Weights of a small transformer language model.
Size: width 96, 3 heads of 32.
Architecture: rotary positions, no biases in attention or MLP, tied embeddings.
Each number is 500 + 40 x the weight over its row's rms, rounded and kept within 0 to 999. Layers, rows and columns count from 0. Numbers have three digits each. The size before them is the row's rms in percent of the matrix's.

# k: layer 3 attention key, 96x96, rms 0.161, rows 64-95, columns 0-47
# q: layer 3 attention query, 96x96, rms 0.159, rows 65-95, columns 0-47
# v: layer 3 attention value, 96x96, rms 0.198, rows 64-95, columns 0-47
# o: layer 3 attention output (transposed), 96x96, rms 0.173, rows 64-95, columns 0-47
# gate: layer 3 MLP gate, 256x96, rms 0.187, rows 0-43, columns 0-47
# up: layer 3 MLP up, 256x96, rms 0.183, rows 0-42, columns 0-47
# down: layer 3 MLP down (transposed), 256x96, rms 0.182, rows 0-42, columns 0-47
k64 081:485459545534476493566502468558505486445564465537515566479497561532547484465493525540421458536459478469547511516527561526549456542474435487504507
q65 103:523579466528514502466560536387451484475580493483470482526492465516465463545518498497481535467576541486490440501528540511565503438474423512493461
k65 082:544511554499505542469542497512516494532472461466511514428483549438518519468472510567451550507516522515417552515561508463493534543572524445456566
q66 101:516482439539527446563487495518539445616501461535538536463537520427557475499542537481521457465415450454539534485481494527523480516443522470485540
k66 084:479494527531605525497462501569556557500574486537461446460441494572501549489465500494420434428485500483549577482534557520501499544540468545486499
q67 094:488488488423506437528560504554459495496563479584504448541505495481525539463492514508528513548541487507410492608539536539459548505483483426547518
k67 090:460453483590539494573443491568484474538545464543514519513489511494493484526532594420523459465401473515526535520422545466578467550537469556535471
q68 102:504472524461484466439539481410431521392467580432501468542470481530454517550443529527446526545565489498460519546541454489452527443489495506509514
k68 079:537549561483472509557504474548505473574559481506533506372514531476498510419522508538477505434451472469498551495481487443579521488536440502434508
q69 107:534505443522472504489594523431455548473510497446476448493487453539468487563534537485482484504552570477543436519556529541523524463461462443511501
k69 110:535562571483510505488474521445466545480440549500543489572459458439465521503515518486554506516550499542403479528494476510483508464570520532499460
q70 096:448542495527502504415434452483507532545528443506482536543552458536509493533526453404545527427463494497567450568524553501557475536479534536437476
k70 101:549517472471489551514544506529519481548488473491542501439517567503510433537452462535444542425462530456478467533501509529539512454497466456502518
q71 084:532466469520575466553470530523524429514555512509526548469439536493473469505530570484459462489454499527517538434495453490550474523564487461512553
k71 109:527499462496454447502466500499455500471440489544467560524497505456541533495567476466553453565508473520474532493497478488473525455521548550449457
q72 101:499463484560497440558502510574551455520490528535507524507458496481524491400549495488502435491447460490563514413514531454518424542499472473515503
k72 115:478516521485546562434405486452489517505515510545459526454444517542506476549511542537514411432517477496498497463477443533476454578481498518459495
q73 128:444511477485489569554453443499492499446514540530475513489521567545572476559535416495484537534479502524539435490453535508515445569557559510502523
k73 093:483552565525561562453456428495499482489480548521553505478508469490539497462464549432500499504463481462417433520490485470509509545477475479501515
q74 092:544471517506470464527487474531555501510495431502464521439520527510455553444479606554447516477468482527556557490489441474450496558534555403503518
k74 107:491476468416524518461473555512523489572555476538476526477496550531446477455534465519532467461540501514552540452449510450553541476503539565462545
q75 092:484509485474478505546437451551503517540499497412453522454579596443516423474435489464449469519508443466513516486435464526436441490564578492505502
k75 096:567459534465453497541475444494508541604507470451444454472488519479485455531471530504486549473481496560560541487492495461533464497579554515531528
q76 092:554495558499459453512516511523427542424555522509390488611465399542520505519530544485512478490524519509507468530579569522513509512514509442488497
k76 099:507463439501538513447409493463527441391472510436477443505543492527530411484446440472460508518539492440509565506506476535490484465428503512418429
q77 101:470541515490504526504521578512548466501488613559493517507494538477476442526574516570539512453554464553531489446462532524514541533528493516537473
k77 102:582555506420533485509468487535476465446480578479487547471465458534555449537497438485408458520578509508531515492505524519534468491521489490476513
q78 115:519516508520482434517543494461530527523596505494474550555543508533426500518449541500441511488471556471453475545560502492531494464480445408578558
k78 113:439433510484585547523496479520535630471531518524551549561480511556474483489504477481530493422477440512464475478522542478518558544559509555526477
q79 120:530501492497473527513472524488498447539544433510513487458529510443532527453445433516465523526503501490478470509493429493501461487510534459548546
k79 108:547540524532520486455519466502519533513441519466484455539516496495451514477526509470533510538525547516454565497444525522442517350534491562489488
q80 086:458493465491505553498439474537491418505508467489461451469482586524519489557486527543508478486511481513493589434497426474508528502534548500476446
k80 108:503458486441391572503458559496556529515492550513441571553427563502525489483507446588474458499547500556481578485527513466470471529464521529509488
q81 089:461471562525547483568486484482500414483493551539448537541525549549523484510481483525474429551484547562471540458522475440549517543533512592527450
k81 127:499469536525477401563540484447484485453419494485558507497496487487440477480478489485511555554497548515404415522470487525491511477513444526519458
q82 092:494476442394500536475461483539411526475511443449489502458466519536439489542444472464485514485516492557435612522568496503484492494526499488461515
k82 107:495557531423483535477504465541460471529473497462508487485517457483464503522464505534447472560507507569526470532446498449470489516505473525504533
q83 119:444513471446499444456539436463500466445519538486520529540497494557465495535476523465490476463546533457565423506533429492494562509461483459537484
k83 105:483427528541523495499497432518519468517478456460442513478448574480538395475560466492487485445496477537540584401443560453532438548498483539496496
q84 116:491458497562527559524499506496451536469546486523494503530504581414481484570521488480459493508464526410500422498478443514412490506478472402495423
k84 105:484521546559490495493477548491549487492492499539503433449469504487533554503539490437529506456506475530539490490449462427527483475604439537599534
q85 109:506507550552475557517531526535491529527476543515418433506486547437450490487552529444566557497474514571484485502490506531535455543496468575527546
k85 115:454488449462416451508442450504565501467532492490509539511504474576577547470461524458544480489512483442460418414532512490548418579462555550511504
q86 114:468555474541570473461529549484524483504453498477439504524482444480489537495565495529448508552500556482523493455548536518497435519440519485494445
k86 110:437465467570511559548591565422490456460431493527497519564509476521494458524486538489519521420521498466536422516496523532528504528514515428508476
q87 110:586543538491535497473547509470493469544563514521525504511508498460447495448534482518431468450531539496535509490518446504538472503561400449500499
k87 103:502494523482522462576439523531536494569468516518590530502496480551486455494465536415516475467484549504473587545498452524501499555537486510475417
q88 111:511418557482494508473479503554597442536474538503498562553485538536479500547438475583499521504432505511466491516507507469453473530435515539469550
k88 114:522520505490516540438541458479492465514449501449544460513553480481584522490485507494540529495536442449472461535536472533515491505368463452502466
q89 105:491545509544498556436507452478545550464566477516445369436540515536519514508459554482529460492518471488475460504412476523575479528468532484480491
k89 099:494494509528537485469491477504537550507492451535411429486472512561590528455487464501464519549480464450536531488544520392558505452490547495483443
q90 108:479492575456485494501477531487499511488507542527525574512560510500500542426546475484511477472411536508536494478447514504482517551484487459476552
k90 110:520514487481578551536482489510573499535568572483441530461499547494484476503486500444468510493548542445477437518481471501502590510525424457509453
q91 103:449499505490473457469505521484443448457481507484491481504539551400507454481525493455540427514469483487529446430505535432452486494455520506495532
k91 104:519458536472451552468404465459438565479562497499523507527530471500539512471534470460565470472611482522442492494514557587448514495525458432545487
q92 101:611536449510530541532421501483581472543462503462483454475460542505479508525527536451515503485496462466531465498532494494517559468478498457513478
k92 101:525529584493462455499503535540562460504455411501563504481527504454511524501478549549440553541482454490442587462528547545479455546559552456485435
q93 105:549412431530548446485522485466507494483468471523499534495504555458510523433547521542496540457458495450554491524480526483516499437532489510499500
k93 104:520559540528538527553530525543510536509435535539471498570552548489479514508537483482516520453473525572489450571496540485491461430551577509475483
q94 109:534484391539497573597562515456546426491501486507546494533528482461540490497467476597505440504491537539532503428588469517504490540497518459526436
k94 107:481456451472459526435536509543471456465511494519507515509434504488535452492556498453543472436527465513406530547463508537457533485494527583516501
q95 117:543517485476518461500488552552491487430451521461531509540487534492521421546448472522500418593467526512554509507481423512535546502526519516470484
k95 101:439560485494536537467473487532434540438508492450516511546437431481494469508484448519478528509517426522471430495493586526541538484503415500448500
v64 084:455561496518533442526520491539490465517447474462445447543508507547448519502501492437528465436495459407544539542461502405556480542466496522451492
o64 090:541485444480469521516464487477532475507533519425540467503416479498498445455474451556451467450518478498553474547588533448498565509440457555470453
v65 086:474512474556512487440493502546520525476493549542458492485532558528524557455499464527488467469503500437446472467447521403499497487551537550472533
o65 089:551493464507496541496524515485554485503470447545491471431447567470516491494452518466521485492483561459455423472458562510447547544492538528504561
v66 103:556556571449510487558458564529520495490547541437519447440536463504468465468582435590462490570475513516494524483488502564481524526526395531450531
o66 104:387515494547542512473466468504475457510517534502424497458525463420483580465516476497452480514499542498475546444523477518465503552474480508476472
v67 102:417525502487447501501487507480507498555399463559521462532535471446524498450528541548500468500536440490456456514480480449422547485529475507505460
o67 096:475456503448458448500500490530504481477468549496547433527494464549485479502525514449518503538444482450522567444494478458549483459511527574451463
v68 103:515526504491534448541441457492473448464508571485471435525442481476525440538395482470486461491459501381497496458467497475511547495470495499471529
o68 107:488484478459541444535522459475403495567467500474522454525449489456513499509506549475495417501522514414539516529554542419486441524475430462490499
v69 106:468460535526528476503411518442515489562521511463502456469562522526510422570497461470501465519500504500493496461443433498458484585518552518501507
o69 099:488396542454496538483474494487492467481514452505472523533405518434545518468493538555507497434511469567465484502490614486414488399512452538494465
v70 100:427496555484499500550469415431506472455503480494515493475456525487533516452530438444457546486508481539452465551423597449481519509492504523504534
o70 098:573484516532549481482565509509533499533455581470463483578450532459514489486508509490516507542471486436423452514564472505471502534468507485479468
v71 109:489573544536481460491527511490469532533524499510485473476528497465509503454501588427474551465528530500519484464509490481577509432498492496520544
o71 111:490478484502572519514484495546459518435540443521513438461510553489468475620500478476397474559516466544499539423557470444474539487496484544541509
v72 109:473453475560479504418585478492441506542486455497464548555476479527527522567506476551537447503440481477514486424425548566478553553423508516479486
o72 117:508444453546489531544548476477531476477478528437532520441552560435537423564500516500471502468460562514456591442546520524490500464549555446511439
v73 111:554539524533495481530523575501523476577415461463448555494547502520459515467518495498469585513481542497549485494510512492496524479522488434538539
o73 105:453488536423456519526429504536482479453532545457495431506492526499500510609437469585527571560499526528523549488535498458439499518517479488493480
v74 101:495561506455466576502508517535458461523515494534395498507441518435512481543489483552495490480539438530484457538544509513540508472501467530405506
o74 101:487493557545530528524496478473509503427546447498523522494566552448495494421508431515471548532494465489531453473502486565560473475538453493503510
v75 107:525525577462521489603553470492497547558485504477557497483481509537507457479539481508556467404474459412560497497482536497500552480503531465460483
o75 109:456447500460485451553553449491454525443543497439480486603502489557514445539450502532513480495482503420562514562559552506531449439456518484491453
v76 101:451464574581559521490516519459517535465499507508560462441503579515491492465572454519462518489456588525512550470505478540504421463526444522506492
o76 095:503475508596483468467519545536542513526478558468513457512462498482473525586527579556444480461510500490489569534465499549474430434493467486487570
v77 104:548529464470435486526536480555501562489437548443403459501579470478535519494507495473463553532461443462468593473496506504477491500462539510519480
o77 101:571474513504431508547540517420478394407463466508474474498506516487523526579507482565426486463462501483530538536524499477503492523509482528527498
v78 101:550551493452529441455443480597513485478485511425453524466518512470496511489495424473507491498486439518482536475517437504522576543483557549484472
o78 103:535477551521519523460560495474502491522501513484470455470461471482456548449519476474535482507565468483489532544440507523515537541474424497487485
v79 112:529466525470553453424476449481453523509426488583571526458557527422475546414437468396482488503457529512458497498471494447536483527514528533517439
o79 113:558496552408468479494557589595478535485487496498472450504508468558487516515493492519567372477553428466539558583465436567489481468460520519518488
v80 097:534503530483546535501484502468495482556461528493528499468457436485481529438524498535455520430459478555522466548507560447469416500509495475455500
o80 088:480480485525487538448514499492468576474537489528472484539466534473538491451461466498561507554540464476432532432497450514465529568507541547481426
v81 087:491549469552452521531454452594520475488540538509526518479574560433541462532484572504513522482522508516463509474533523532530484423484521562592451
o81 093:526485504557481485498519458534456467435426527582516581474505497474501468554481544439452517476528517500484478495466509539534567501475533501550551
v82 104:570557511504489463519470503538532485545508425508465482609470452520513534526462437475503523573590512539438429542455461549503481493513527575513422
o82 111:456455564513452447531469446519514509546532526559544552533490521496485483498439443448566495508436493523520512479493444587453598496484573501565502
v83 103:478492508509502512488436479467479499548460555494449480498511446496530518395562549406471529429488525447517571466498532443486461552499489498526504
o83 108:503477459521525485470485561480500502473475505532472498460529496505510469510519547531491572486507525472413549496571526403533532555508534538525474
v84 094:452445486479486560532469469553482504521494557491473515520534494487511499603471491525447482458517484441512481493533494548519486488497460508594576
o84 099:503452561511470490504540456488477531506428378470515537519481487433453445471472522515422445469492509472431508464529483498508484540481492472503545
v85 107:492504540423487496496482511494489447430496510537466534488464504468479526557494482490583460440473476502433476517468520432518590434476434492447531
o85 103:550552509493504498545479482504510490544541554514509425457582478513505453525571443510509485490480505421508420532523546566476530495433533510473484
v86 085:514558533602497497539549454525383499446498513521497583473523511500538473517544437547440498499485546489527482465489493450480431544528506459514558
o86 084:481446474466491479544492520529477590492492473539519484478552443492476501569532597491489511481491475498448551515527557515530581553505479457493513
v87 090:523487442496493453413520509556477545453475519503498518502465530581545571536522490425504507483507494547451539588450464494397542439506494505461457
o87 087:538482490515430491542523556568461580570469527508518484560572533533521532443507444508554526512477435533522550536559499433437482407503535479491508
v88 101:435472485540499524527555493515400572531479469503408473507535518562509506432440519476518516476575521547501487480510432492502458551481487492568478
o88 096:462490523467588566497512536488474552479495519448510510559511478493452510484492539549470532479482459542417560498526483477473538452581482522500554
v89 095:421481500498514506477545479462484459430584536555479542509478554506529504529495553476463512459511581488465528461487505456564540480514576531486544
o89 092:549456478483525484576620538500494477575432447481572487484468504534536494559504524456515550509497496506509487517479519453491599464516492455550545
v90 102:545551488458512516519472519465483492534537509549519469430515504484606596501526464408530484489506499431449561462464494531464532564485510536534478
o90 107:486607513466489526508619467510447507504395492488518462457519433512480522503427522487578451459502502504523542548464533424532539471459479484505450
v91 112:533534500527506503475484539483524499561505520513559469578516457501509432479545508472461534461499414574532469479633514533531494458490558479480542
o91 109:489508569439503522491464442510551495426511494520472518543516559497459506495501458426522469526495470491501417443479427432529528477502473492450580
v92 103:514499458531534512509522526545495469559500530497406497500517573428501466576592455536514527528534474551476524470520545504455576493527496508482474
o92 105:450532536542538542479504490503523492531506461484480487444475520397496541501559523520474582541543487525476541433482571482531443490529448490468516
v93 100:471516429480498458477475525545524538477527573482531500458508471539494530567450487470478523512500511505605503450496495499458497488482460482561425
o93 103:479527448524427562459522527453465470452434425483563566553524425484524519497521579510544518602481543516524459478531504527518478470512488477537523
v94 110:506470525490513483425451484506572512519416489472480531468474523476535505456468588508478533562476531526528411554503445486505459504420516513486473
o94 112:519530452526504439491446514456510521493571485511443460484500522523529522508576505500512483464517473535516531469521399538476547528520497500519610
v95 117:449482396468466486565487485473427485469514559537507511516540517512492475499510482476525514520512568486574444520420538499542488531532539546473538
o95 110:522513441483548436439459515422471470529431440544522494461507516516530453517530565491452518472486464492450503513463521531407581566539544457472508
gate0 100:563480499488500498407421490508470550533493499504499455536516521468550488465567497576501487548501483471554449498560456485474477560557563535433454
up0 114:550494445438461546525521452523539467491505501542394496530490553538422444547484502461545426503466504589502427502436480487533476479464549517527486
down0 115:520484569489510442460515482533512579488553441490470492509467549479472457594488548574511515435581498406575524504500525486493489539467550411474518
gate1 096:544521464439471457454534573535494502456489489479443479510468494528550437475532455579461554505510432479485534508434492489440545540507556551520564
up1 101:472545509501527508523518511409554428545456468411491415383439518484530539477529488464516527470510469542529460478489509512520480429509502530471504
down1 097:500489518521540491527460515513486559489605516510482491606547565517491495468537541533458467442526459488500504494551496510548490479413500486451468
gate2 099:517523423494412488489546573452465491492506510519490512465441449509475503543572462472464495520483577498505523512501498514551530434555506464503470
up2 098:524519443507518480492550549490462482446471521547428540592553512514436487496515451491518557458506561471476504443561467559522509509486570452593543
down2 103:508519505522427467466496537529557569501466457527533552485451449510434532538536459456522572554518513528507522462496461433498513507545488478487462
gate3 100:518499485557466542483494530563569549550475444529492436511478521489536554483457600501518495531522438508476512446473498579488489442529557464475493
up3 114:540488509529511553474465518540499481527495483541483508498515589459453530507459477450576474551592428505541531553513482531516502526453523456534490
down3 109:531558505462456506446512525474542493460519481453460536536565535485420422475477430525488475513480509535468490505524526482567519469451479491556507
gate4 103:462489493561512476516449411514458533470484531489471517450417581529407439455490484417564484501536494443537477470481484567477503491464451453551486
up4 105:464515509557565451475536537491502472556460441514399490473469491518468529517508472491476499542570504449527519492502422511419453482505420518442503
down4 105:483454497441482462580430541509520519414512525521483462489461534570529475498557456466507495519525458537469496529599518447520522452564441505475445
gate5 109:517547528499434462495570515513574479498481482545473525535553465490536548457509454501426523409491467510500586416492523512537519487546527437452572
up5 106:493473552574503488527438504541456549463483563512532488470471387553524489504456485509574451530567492484490476563483551453499549429576478518517484
down5 107:489500487449487509517456446513523459497525526546522530526564521473539465481516402533566526558448486493460532517515438364457526472455452548541439
gate6 099:510501525508469495480499544508475529512492452458456489444541537468500443509429532504463436537502493503436446503439482495413542528520538515512560
up6 102:499475558510478477528548494402586535472552454534526572515531426469427461475525543533460584541517554524433489428574477469500508493514518525531502
down6 106:561466578514555465486525461502481499444503523533469470490588493450513523564494584453535467408497550475481510509483540498452483514532595538570473
gate7 078:485462478437468529497472488526492504478538487498503512511434436590537550517570429515536533482536492518468523485551568513487463389493449499414506
up7 079:471531466546523502421529438560577531478539607497442531503520500553420535493530513474533569506413528498507509463481439501472460430499532463459443
down7 077:518471534446517483577511509526470474454485408544509528528538464437516502528447460522444488518557460464432434547530528514575474508512536564537546
gate8 103:559522458443521512452472479552449494487539501505516472480468533522468481499475477480506531513601477473528437436530481571505551536514512481464569
up8 104:465540477528500528453488448425503565485508499475492501491448510479490565535493558428475532546519578535469497454535487446471524457565502503541469
down8 109:465506494540444508449507478504491527558513525561499423476506436449472519537592530470467541499519515554447479504473498485547466520510514487468526
gate9 104:477539431379556524511508488546447532545475512579446509472493587587474505498460463446485552475492487559490518482500506535449533506485459504546536
up9 102:520572518478419524475586477548489537582494461548504457540443478488479515533524577481526439408491447582556457529478494504484533505467590513572554
down9 103:466444523469564451528471504464588478430545489540509480448551491470553546455471456533478520452506489493542511498457481512548542546527379552478533
gate10 111:471475506483509532482528499500475431444572519447561473476398512494424536519478467592491482485543485478522500441491520553475548514465401477465545
up10 094:580503481479493524548511485470512509569435448499422435484529504523582483470430526529492460504517586482408590487468507569475466497477524516468423
down10 100:468484430530466546530446519512553485479498489568449453448467567583555570492483480524503504466515505513477491516460467513441557510526530456523557
gate11 100:461471458537534452453450490484501502489453510557485527486451498478423515534519475514544482504418537487509512468502511551501505488514482448604504
up11 100:484517547519496477517491478464504474617537465493466493395454481470434498468480443460500489474530553504554458527451466487506499502484504508579575
down11 093:540474474437592529471541460577425472457420477472523472520535497439506478545536541483468496525456482484538592477556527501534490493502483433497434
gate12 102:422488516538556532534470450461520498555558554465510496508504539470465516500531463517557561545520492537529452515508543471519505488452447559479535
up12 097:522526439525435570478468459525499463523522528504503430511541502536500514436508456429445568430474465480486455471446542521526482567543525544466411
down12 088:464546505520457435487535576562498517449413492539528516548488464465559460494429503481489513472555546420498589531547537460436465504548530479536459
gate13 097:510435498470528501438444475593511541492461499583514492507475457458513509410416581498470488459523521522523516572498487537531519526481572445519493
up13 096:533449477491515500504536505496452513553515555463561440500563538480493492554480525456512492530487402504540544497412512438426486604539473556454530
down13 102:472454526545523528444512516465462472531441498461564451550469452489478538536466518457528443535488468493538540525476599534538444511533505490449422
gate14 100:439515469489493456465561502493500544449506528520532566565479561521501469455510512489476486494541504522491530502504499450503538514576528536518588
up14 125:415467462525509500353542530501519474473552399445486557520456489513540537499457469535515433577525538474486467548517468526535496493496450461522516
down14 115:448437452527492474504440522510442470448553457575448479536511513505492520520498518515533454511501520500484496536510519540515524424449544508542441
gate15 128:415510480530500475512431527488545509526453526582570444514535503561501463501499504404507520555524529417520447462523500471489492517417515489553507
up15 132:499514432505513514450469518473472512503459522501560501540535490522521500449490536449539431475494579446491451520487628445478503519487544555561514
down15 127:407510534474492477499482576482513495479497480549520561492549496481482537446538500487480544550505521460502470507462472498462537528544531422520466
gate16 106:568475474523536523516526518490575471478482496517455515477464456535457518531572462547507546466594524425567474459403434605531466513451425475524503
up16 099:505486484543533499512496598540555476487418474536410470501407449526436545520572376562497504468522474458542463542446449518524450457499499510508505
down16 103:579481523489559505497511480569511461543435421533553470470465459529467524578520521413447502517506495478523487502512477498549504526541456526503483
gate17 088:539471530492474506487495421568511566538453560423511492529514510486557518544496456510495537556472501455529549470484508485500463417515484501509409
up17 100:535468449506508503443520527531482555528478430430490570530479442453492520392506497527516567515559522498501454472464572494442479516495498421480499
down17 094:498498479559480503491508482428514506542417544502506504516492483461504507397467587511411499545497517496520518443448492467503510525582467501484469
gate18 073:533513507542440513460488445475522472446538513401509495495548506545490484497513429482542523457526540541528526449507504557566461447494533392499438
up18 076:467439486511510476432538572397467568510523549600514490497507426483507500497509563525520488452454480443446510466599477534546563584520506520515525
down18 077:516504487478370554485444393512519530430519510437499541449491598515501509496500526489479491470570512486517537474436509478495464437501451445491489
gate19 113:523520480468512510498493500461481543559469567540534489568531537506472455535533518480522480446458510525489418501580548504481496478526490494483494
up19 088:492562525478516538513479564455493516528470502581501475540506453472581493477482544523511517542437487517542477590575471528590485440518490564464477
down19 093:546433461486464443468516492552526443487517541379555506495514486454499501468560450549543520490536480424490493473481511538438512548469432486493488
gate20 091:513501439521501521492544519427475533449530456450497495514496427469501508616472466543479565502525497551470523479537526500525522427464498479502452
up20 091:551436460537523510461453580461506525488476494523476537418549543520506514517494490533474475508451503410499481493530437538480526456442549454502461
down20 091:503468554483509495509468524444457529446540502513532543565454563458504466513460504489539519451505409545459533518492451516531473481509534459469551
gate21 099:440475412475443486517532492456417460540549511428542548474465432422464482509482449468529520507563499480572512481477544516493493544479540541530515
up21 122:458453546471487536529537497531503480514511484509510524542463533418483427481444588508458525502509511457543434565426509580519521416442511484492491
down21 110:460489556590475538505550487481523508519486471531508572537459467475481496496507515575570515470465477493537485509472479507557500507532555517490441
gate22 115:599466524501467494541463467448537465472506435491583457535452506476518476492549516585449531565551515507458524540551527518412478507523501438413518
up22 090:466536493493519556487541539467465440539537547517507491498473525413446564557534488525430443473443462490484503503532458500503567512505485501483493
down22 097:482485498492480468544515556486433435538423474567592505491535490414560507494477581478482578482495521440465505477518537435520476481496499584479472
gate23 097:479510470476502495510485521507457526490533524530524431443526591506476487518476455446454504498501511519546500468466514615450428496510510421546515
up23 103:572521512482458499530556556490512521403500508462506533445481489525517501476508609517484372553512521542434496544558465549527492566551498525446444
down23 098:495449436588441490408410606491473464506470528543533539494495525542503540516463441516416518474538436495519474442478496550471559464423486500526497
gate24 107:537493542577475471484451483546500519519525481473481514509467532554525426519516489510458492508467491523544530501492529506494494564485479437469447
up24 100:514522513472496440531488499515519532542505543529466488488455511472548525469458527507516450453463516488520535527549508577523485516453485553529519
down24 103:549422506489440469433489567517475540465525483554542523456456521522535534510506513477469509492474546516557549458490437600546461506537528527511539
gate25 106:565534468478488526511466528539605436500428454518469486495467483505468514485482469553457545490483507431562526504439423516432445489485450482491509
up25 106:457499506498520511515521465464432500568555487457569469521525487490499494533494587478498459512516466519480546458522523522486572484446514550551511
down25 101:506566520414491497527441535473449505515488490464520516498524524513519475453429518495509519611480516572429455533498539445454500488478555560458439
gate26 107:507459490505443459560426516482530450468545509501547495524460523480555513524528442472410431397477473441505514536526469541449477470485528441422539
up26 121:537473512490439563564560511482452479561478483586548499446514479508486565466509537443543474463472510538531454482537518488521520520448485538477532
down26 108:454479427513467546521543472518488513545466498441510483497561497493537469512451464533532505529489591514415484512475548501456509472542537484466476
gate27 110:520491561528504520459458502487543442544509454469430444477527481511529472457495473523563533492494437527563394495479510512479503481558484478445421
up27 101:447402556442506417546503538486505576487431546429467491563469451538410474460451506502483554489518480526507531537548459505501467498492516479431440
down27 092:506551469522433527446448532505538502528506487482497554460496582572502452476467511490451516481537437490472520495488538374597430506465482582474461
gate28 092:560547503527512465445402529441608506490524441450509575531488524457554514521474519484525488562466464554463496453488462473541468597469515466449489
up28 090:544539396511501514488454558441478481521465476492550466456547551461514495573514396521490508494514506546538524498555468476577541569419541495462483
down28 097:536571534510531478572485504522532485524581482577472479453568519467470489462596547499502492463452495537495475540424553613452520497513462467441529
gate29 076:519418473496510405517517488535505514513399463448475542565473470464438545509463467530433536490472557485469549508482519536506496507506456470494475
up29 091:538516525509558485495525541508506451439554483484511520500506436533420533435541501479545538501504520452478449490549476479468486447514517437497456
down29 093:500498499507471541498373487471513515496561573469483503456483613508548491465493510538467493489550480543508518470465481493444493472493523526513500
gate30 102:470555461506514535465444425422427542444499446460504464497539474534543505493523492538467459504477538457554535488438451553490512546481535451469469
up30 104:470549534478540497522489446534546466494508538492521523485519436481480525563543501607521416487554505531482548425509450513464519521561476462523491
down30 095:489537512559495499525489520484509484504459463512498453478541522497451510496485488404477554467535552469468488480527493443426548553484476555532521
gate31 117:507484489455520450479508472539531456430563558469497563491535476519471535539537461470504524441513530464494524457482457523500515560426515403508451
up31 079:489483498466435499546498513488497466517530564515508437484458457481511433542539508491512472585531464467503446461495474530423495456504501486524543
down31 093:502502524501472481491476524382538515489420508475453509473464462527482508489509533481469468411497474452458536422500509479486528550485447526505510
gate32 111:474458490459506466567521492507524552509515530521515439451505599548551568436492527497466484459488518505464491567455456496553544529482414439535468
up32 092:553615474473507522413421496493457552514537500490541574445540459477483504531511526478541500523466499495428478493509512464476524496505488505488561
down32 091:606544492475483457552552503475484521506525482502517420521513471463475500478509583507554461474478516468548469466489487548531545545436520514465541
gate33 093:492507462484526497502441484493475502536538516531458524528490533499464497533514466488482614499526504525473508535450526482449514534495528486515521
up33 086:473466465534572491443476481467529501480558475538519485504508532558469487511496528419463526444501508498443552414527515522502594543486488518495556
down33 090:512528433535512462587430507409471552494575541523405471481517546483486468510493511521547530467484468472477517508514534504481503486520456527400533
gate34 105:524415474541563539504402560467494466504501533512484503508505512528521586510530491499507564497446550427459449513528518543470531510540498516550505
up34 108:556569459472483453494452426500501469494511401526512494416484520429474459496541517593487501561443493520550477525527524551500581536458519498493492
down34 101:527495511511463556572513506562536506475471558457580475472550480552539549529493507530559532477519496497398545479517534473502519443508492527517462
gate35 084:496525452557537478470522465479589532510480515461500529556513509487491480501505488490535456536408496515511519441578429521456493490520492460442505
up35 087:488456471558452490518512447469485590467515418510490517585514501508482499412567401445476543482557497555532487464528478562550462447523424477527521
down35 081:488525522456543462516565628567478451529543422550529468504505444492525533534511442435500490481528494500511484566443518515509456515490518480558467
gate36 091:514532540513447528464560418529542508486491468476509486467485491483473505505532542475520440450576454524426551446484462566512554589544451478536450
up36 075:499500451518481474452559488478471455461494450499584478525509427440481504498555479470453472547508514557472511482561568541585498578475501549450518
down36 087:535545520536440489564510511506491486460466474575512503522479489492453521550473461459538483441421535564477475519478483585507510543437527528532475
gate37 103:475551532477476494456477469499460554506573586490466428469529575540502515473532546516467571486525450496569544487477474483538523582480501545462517
up37 101:510492475492511503530541494520464453510498532527491605610436423476508526519522440503520507523545446608493520447522468505431433548566548486508498
down37 110:496479556496512506432495525519471513519484432488494593492502411489508489512506477476520467517518484535510571489442541452511475484633511493533513
gate38 100:541516591542486489532465462519554519478553453501561529488525469494508497498470525558490458484519521513467578543521454520528517510476491534512516
up38 098:501509460532475507528481470557449486492541465488532514443438487501524473506494454524506486508542445560503540550476504569470452539528530477457436
down38 099:468496447440466463500481530492547476502556536492464584490426504512479453479469408457519530538483482424516424429481500521525511453488496422469529
gate39 072:546470515418532509534521381555497531428489489467431540524486522470493497557501398547537567500496489567506514477472520520430511529498461509550487
up39 128:473479537463440462552443466566490516585492445498441542540512529510560509507464506476460492463548427526510524498441522471457433608479521539506502
down39 084:504505438529494548409539524425542461450504529485519526515463500464441494493525481534494476510483496469476505499513421510529494430531409450528502
gate40 081:558524541448413509465497481502512507546543501494562503519480502507531536488584569505489538497463529478517493487546531544513464465543483552524580
up40 087:535476528540477467510466538463486501571520465549509585518578468521535509537565443450450538472465524533450565514557487464587505539547504483513434
down40 091:519423506463474527493453478498459487482589477516546579511497561435599469457482503531498515513487486550529542445460527506459458442584482508516514
gate41 097:445503480501440511517451501570488442494513584482537511522499502553513537564461483519470547469411488546506489472474485492457477475466495514491531
up41 110:424479484500547449541491481571450496454445540547423556529527472507476440504477512449543509590444519488441505476496457473562495469497493477509500
down41 114:601464467482512506463515521529502439538541443458544494522558463510515469533533556524494502475551480467513474498479491583532496465466480479521465
gate42 101:522505465530517467495520494480489454427538492508463456549452437530472533466423553487517511483550426458501506495474469525502526523445436530494515
up42 100:488538491506552499457513489405582561463430492486519454527539454442442498527518475454431583507516506570470455465516466507489542494494571458469445
down42 102:485552435494504482519504527466542491533520511563542495483574419527539502432461519499525594528505546493492467517477448501464551460502544517487479
gate43 094:513504466507514513496458453534516454460552515538434495548423482495533478512492549540432524458449522504541445491508480525527473532498501573449519